Part of a small language model's weights: 5 heads of 32.
Each number is 200 + 40 x the weight over the matrix's rms, rounded and kept within 0 to 999. Layers, rows and columns count from 0.

# q: layer 12 attention query, 160x160, rms 0.0917, rows 0-31, columns 40-79
# k: layer 12 attention key, 160x160, rms 0.0937, rows 0-31, columns 40-79
# v: layer 12 attention value, 160x160, rms 0.117, rows 0-5, columns 40-79
# o: layer 12 attention output (transposed), 160x160, rms 0.105, rows 0-5, columns 40-79
q0,185,177,267,184,151,116,189,197,172,191,166,154,189,218,187,231,225,240,168,149,227,191,167,175,191,204,192,237,219,182,176,194,226,239,211,178,244,201,196,168
k0,219,175,227,165,187,158,188,201,239,147,205,196,217,160,193,183,158,175,175,213,198,202,205,237,229,145,224,205,239,131,219,218,228,212,201,117,273,237,226,196
q1,199,223,172,189,207,209,177,195,203,166,162,236,238,254,168,215,202,184,242,182,196,184,177,227,171,120,192,174,220,156,184,206,176,239,180,203,195,212,243,244
k1,203,161,218,200,159,222,224,214,168,231,200,153,192,195,204,188,208,221,183,245,161,196,218,138,214,240,176,213,188,203,174,197,197,206,223,254,227,206,164,170
q2,178,181,191,186,201,201,247,205,169,174,127,249,185,202,192,202,178,235,215,181,247,138,126,212,176,243,207,167,211,177,203,169,209,200,215,190,253,209,221,134
k2,201,170,237,209,197,209,236,200,230,257,192,264,190,243,268,171,279,157,195,266,211,225,239,206,173,185,233,254,157,228,185,193,247,205,206,203,224,137,168,177
q3,236,284,247,162,176,262,151,187,196,227,203,180,193,233,182,176,194,174,192,189,172,209,201,205,173,224,145,190,131,186,208,225,185,153,238,160,202,182,269,154
k3,148,191,216,146,190,214,188,238,240,192,215,235,176,219,147,182,225,273,183,204,185,201,175,229,194,217,232,215,205,191,207,210,136,213,220,224,199,259,165,216
q4,211,156,165,269,198,195,159,179,167,188,235,188,202,191,189,192,240,237,241,180,234,223,186,238,173,205,231,208,192,202,241,228,188,196,181,240,194,208,194,222
k4,139,110,173,138,200,201,203,167,239,212,163,258,241,185,300,169,194,156,192,227,239,151,101,310,212,159,152,239,234,143,152,232,239,173,187,195,336,143,187,205
q5,231,145,131,141,213,187,187,261,219,216,190,135,135,266,186,105,155,262,133,154,217,257,177,151,247,159,243,196,187,195,179,234,283,160,223,242,223,129,196,196
k5,158,137,212,271,196,254,176,215,203,207,298,139,187,214,272,62,267,265,168,275,213,241,222,236,224,217,118,242,234,209,169,273,215,188,185,200,159,177,217,238
q6,96,144,244,296,129,175,305,244,239,240,204,195,139,164,268,185,189,123,145,205,259,195,146,116,204,200,235,175,192,245,232,173,219,225,259,214,198,206,93,212
k6,175,139,177,223,204,200,170,211,226,247,205,173,198,210,251,232,227,202,166,169,176,136,212,85,196,292,231,176,176,157,296,191,137,201,177,250,234,235,170,217
q7,187,319,187,224,242,208,262,225,206,294,172,241,244,190,169,209,205,257,210,291,211,169,215,185,218,245,181,190,212,264,122,231,186,256,199,105,205,242,258,215
k7,167,238,222,199,267,101,261,181,217,239,186,170,209,168,126,180,180,270,180,227,219,216,262,135,197,185,239,163,170,170,171,282,203,253,185,135,218,197,158,127
q8,226,218,242,151,250,180,166,261,162,177,159,185,179,207,161,231,141,235,212,151,162,223,168,215,179,232,246,194,238,196,169,227,178,217,135,135,238,238,237,158
k8,165,133,201,174,195,155,193,239,200,222,172,142,176,237,190,226,86,315,174,187,146,159,192,209,182,260,193,187,228,184,239,130,205,186,225,168,218,224,251,193
q9,242,180,197,241,166,127,228,164,186,184,166,184,245,192,217,125,168,288,191,227,249,246,234,192,230,216,270,251,203,251,112,163,157,216,165,229,195,179,185,181
k9,161,186,288,236,181,184,226,153,204,161,207,180,221,188,157,143,254,330,173,247,218,177,206,186,221,202,253,144,183,219,228,150,230,111,153,246,204,166,174,197
q10,181,222,121,188,243,224,210,251,249,161,159,156,85,213,110,190,217,175,245,239,144,184,153,165,287,218,183,165,221,92,253,215,201,228,172,185,238,261,162,207
k10,202,234,213,243,148,151,233,237,159,161,148,236,190,129,138,176,240,144,234,258,179,180,273,185,164,213,195,191,207,141,281,172,233,256,220,167,197,215,159,209
q11,185,149,167,232,198,258,275,201,180,217,215,167,158,242,232,215,232,229,243,106,217,125,132,162,202,112,129,233,220,163,196,196,191,208,145,194,232,224,215,221
k11,209,247,218,169,275,186,219,180,204,192,195,132,188,191,236,313,234,255,212,197,201,132,194,316,167,235,193,228,230,212,138,172,192,236,101,237,226,211,283,224
q12,211,302,159,206,155,174,170,192,196,119,184,245,277,187,186,207,263,163,216,145,155,156,170,159,119,216,90,146,209,191,177,199,239,111,240,229,210,197,133,179
k12,246,239,119,234,241,201,156,213,206,184,193,275,280,205,291,188,143,150,173,166,253,184,207,173,193,222,162,192,204,220,234,221,235,210,203,187,191,230,201,170
q13,179,265,216,228,302,266,222,144,166,219,209,236,256,169,138,169,155,151,200,193,128,173,234,195,272,162,217,108,242,173,286,186,242,228,125,171,175,148,144,197
k13,152,173,115,182,193,205,201,164,254,215,195,222,224,153,236,192,217,172,240,220,185,186,194,151,249,163,188,201,201,258,209,177,279,214,129,171,250,183,205,195
q14,194,223,168,229,356,214,175,201,135,177,183,204,231,215,165,244,223,160,175,191,196,227,202,191,214,171,198,198,228,209,202,215,179,227,208,240,222,212,178,169
k14,218,313,190,217,236,283,216,158,232,209,197,220,193,207,135,137,231,149,119,143,175,292,179,192,268,204,183,131,139,272,183,200,191,171,156,198,172,140,182,216
q15,174,183,177,223,184,149,159,197,208,159,203,253,203,133,184,264,181,242,278,245,257,213,157,155,193,138,236,160,141,194,229,195,193,205,206,151,162,224,257,245
k15,174,223,207,198,230,180,215,227,163,264,114,200,260,245,104,292,267,121,171,212,281,245,220,157,207,207,261,173,210,156,218,229,228,132,237,150,262,194,169,195
q16,187,214,222,230,171,243,196,180,216,192,227,247,218,83,202,200,156,164,212,156,252,181,184,206,216,264,196,211,180,167,242,251,228,171,208,169,253,221,175,198
k16,205,197,198,234,246,170,222,212,220,222,245,223,160,126,126,126,162,176,240,207,151,161,230,251,206,197,159,210,185,171,249,182,224,171,247,182,278,230,163,181
q17,141,273,243,155,254,261,183,135,97,185,220,204,212,179,216,113,198,187,213,250,219,107,190,171,235,244,162,188,140,204,238,188,221,201,130,165,189,232,194,229
k17,151,241,176,200,252,196,197,162,191,202,216,159,151,209,204,211,263,153,181,177,161,194,179,142,190,213,175,263,238,276,234,193,200,142,173,175,178,115,202,177
q18,244,261,285,130,154,244,146,228,188,144,172,168,271,172,244,183,300,168,217,236,199,138,194,281,195,171,200,208,246,285,246,168,185,187,223,149,172,226,152,167
k18,225,187,225,200,138,207,206,166,223,209,189,142,237,190,190,147,219,150,209,224,181,146,192,234,217,104,172,168,162,238,261,156,203,267,213,212,155,236,234,186
q19,210,212,235,183,257,172,194,197,272,296,229,231,215,181,110,169,118,212,220,179,276,234,107,221,151,214,191,142,218,241,200,154,192,274,139,267,185,168,138,203
k19,184,113,218,151,203,215,167,215,202,235,151,286,185,193,293,212,182,185,173,216,146,253,149,262,189,257,260,226,278,163,218,122,158,331,147,249,180,217,174,158
q20,129,178,249,158,235,106,246,231,268,134,111,197,224,237,230,276,220,190,212,204,266,149,175,114,100,155,213,236,132,151,182,154,228,193,154,239,170,158,160,241
k20,143,169,236,184,215,192,193,230,265,162,144,199,97,205,266,302,155,181,190,236,206,163,214,132,180,262,208,242,123,265,242,140,242,229,201,282,147,220,169,220
q21,150,219,214,194,225,202,165,200,266,229,166,125,173,293,217,213,153,229,225,273,238,278,170,225,203,113,251,168,183,147,228,263,183,197,267,254,304,114,239,123
k21,258,120,211,198,292,148,158,175,249,162,243,220,162,212,291,253,120,201,202,207,162,213,143,249,174,150,210,262,205,236,148,259,229,175,207,130,248,206,205,75
q22,119,162,202,231,198,158,155,222,216,215,171,138,240,297,192,161,233,259,225,205,206,209,211,223,198,132,162,245,233,190,226,193,125,338,242,213,268,220,195,134
k22,184,220,227,183,228,194,192,224,284,171,273,147,241,275,157,172,172,264,180,148,202,227,158,189,258,178,166,225,232,218,189,188,220,269,213,159,252,236,225,219
q23,157,184,190,229,178,220,186,222,258,205,168,184,235,249,272,147,159,246,133,208,296,113,195,237,208,124,280,190,152,289,180,210,211,156,212,216,189,139,238,191
k23,284,164,262,184,180,125,192,180,199,163,220,205,179,200,139,207,189,237,205,194,227,137,163,180,199,172,242,228,202,173,168,248,241,177,155,214,220,223,194,206
q24,188,143,177,96,163,237,195,150,101,139,200,241,182,181,135,202,287,217,227,249,121,175,230,161,198,219,183,191,189,166,206,237,186,194,289,141,185,277,240,221
k24,128,227,264,160,229,195,161,209,193,225,151,154,240,223,195,227,273,197,213,228,169,191,253,139,245,184,196,265,163,241,232,213,232,215,255,127,153,139,182,242
q25,206,251,167,94,258,250,192,272,252,187,170,166,204,129,147,161,152,260,203,181,256,212,193,217,202,220,195,145,193,273,170,191,252,194,170,191,225,170,132,219
k25,260,195,218,152,189,189,145,209,143,194,162,210,234,185,242,206,173,182,179,181,213,244,265,190,216,148,157,169,244,215,251,230,163,213,123,170,119,164,155,197
q26,203,200,229,235,226,199,170,202,194,262,235,221,247,241,130,251,213,170,153,205,204,237,247,299,170,110,207,181,175,247,274,199,239,204,195,128,192,235,215,216
k26,203,255,165,249,246,271,201,253,152,236,191,284,242,240,156,175,183,228,222,265,187,223,205,295,200,204,247,148,188,204,248,215,226,238,228,247,144,276,210,188
q27,265,258,195,196,148,267,220,267,254,169,148,231,178,193,185,134,189,193,168,116,144,85,235,224,188,184,154,263,140,237,141,141,203,224,235,168,228,215,228,187
k27,253,254,194,184,255,203,147,239,258,198,209,233,210,195,178,121,182,201,142,194,234,146,326,199,190,180,212,265,223,126,259,190,212,229,205,254,147,265,220,140
q28,255,240,214,197,225,289,199,220,191,203,210,221,205,212,199,172,249,149,199,234,231,238,200,264,183,170,208,171,189,102,186,179,164,188,184,169,212,181,231,225
k28,215,193,239,195,215,252,201,158,303,191,106,264,217,198,242,166,204,156,223,228,222,184,182,270,233,187,160,149,225,103,208,188,213,185,200,146,172,185,271,171
q29,271,198,183,188,216,233,192,152,240,134,215,156,206,229,254,184,233,179,243,133,251,167,249,171,228,126,254,188,205,222,264,121,206,202,139,137,273,228,138,191
k29,172,231,190,199,208,235,209,202,208,187,225,239,245,195,211,147,222,185,220,192,194,196,264,129,148,196,228,164,200,168,179,111,244,228,174,156,224,262,161,207
q30,217,227,174,221,234,263,184,143,229,168,181,244,224,155,318,126,272,247,268,245,239,238,254,220,161,208,219,191,262,177,204,350,185,187,193,220,174,160,206,244
k30,235,264,252,222,227,227,199,239,268,166,160,238,221,188,221,176,225,126,185,204,224,155,132,209,245,145,271,226,181,279,179,295,262,235,206,214,61,188,246,198
q31,151,140,227,146,266,205,226,192,255,256,201,188,185,225,166,242,145,198,155,211,206,213,222,183,170,176,168,110,165,216,282,258,137,222,207,226,181,251,178,215
k31,253,162,251,176,180,177,295,258,174,200,218,176,159,264,136,179,239,141,184,272,166,194,192,251,228,239,179,172,186,248,235,203,164,162,159,142,249,278,143,206
v0,256,200,267,158,229,281,207,127,180,234,165,224,217,168,234,250,183,202,205,249,186,249,190,234,145,195,123,237,253,167,155,149,179,218,150,182,221,231,226,231
o0,218,201,217,218,219,127,217,157,209,155,249,208,154,148,210,195,188,241,162,142,289,183,182,170,214,211,200,124,113,283,247,216,178,131,191,206,132,197,148,173
v1,218,162,187,198,226,201,165,211,157,202,189,206,261,113,199,266,274,181,138,142,203,255,196,175,300,244,217,164,159,120,197,196,183,129,139,227,208,142,250,170
o1,253,188,236,276,206,132,221,227,209,139,226,243,236,173,205,181,185,164,230,299,216,171,157,240,180,148,164,188,218,163,243,217,204,285,193,154,247,209,175,200
v2,209,192,251,197,174,159,182,256,232,206,164,181,208,197,207,189,186,217,186,181,261,152,226,225,170,167,151,191,208,126,206,155,192,225,193,235,224,140,169,200
o2,190,192,194,178,242,248,223,155,201,212,270,296,173,205,150,222,193,211,259,169,162,214,227,228,239,193,240,143,219,272,193,221,137,225,195,211,202,193,135,250
v3,121,234,206,233,190,174,161,221,194,231,252,214,195,219,222,276,181,193,250,164,172,132,163,253,171,184,195,232,187,251,188,222,270,227,248,221,266,163,195,162
o3,232,170,203,216,193,187,242,213,151,194,302,250,223,192,260,135,198,256,160,157,268,179,151,156,195,121,172,167,196,169,145,134,225,203,124,204,152,217,241,225
v4,196,166,190,149,209,141,203,211,207,194,223,161,194,247,135,237,205,170,223,278,236,108,200,180,190,183,133,184,238,243,288,142,155,88,271,241,237,246,200,198
o4,204,301,236,181,154,192,165,204,222,165,209,185,265,244,223,224,176,271,201,213,197,223,149,166,186,164,191,237,226,167,146,231,236,145,162,222,152,162,202,185
v5,259,166,154,189,195,229,191,206,232,293,234,159,111,192,255,187,255,118,162,241,213,236,246,179,200,191,243,264,201,187,233,235,91,187,262,166,180,199,205,130
o5,200,238,228,201,176,222,147,239,204,139,272,164,215,212,169,178,112,218,198,191,201,140,275,155,165,182,189,229,166,152,179,171,213,140,232,206,179,189,163,209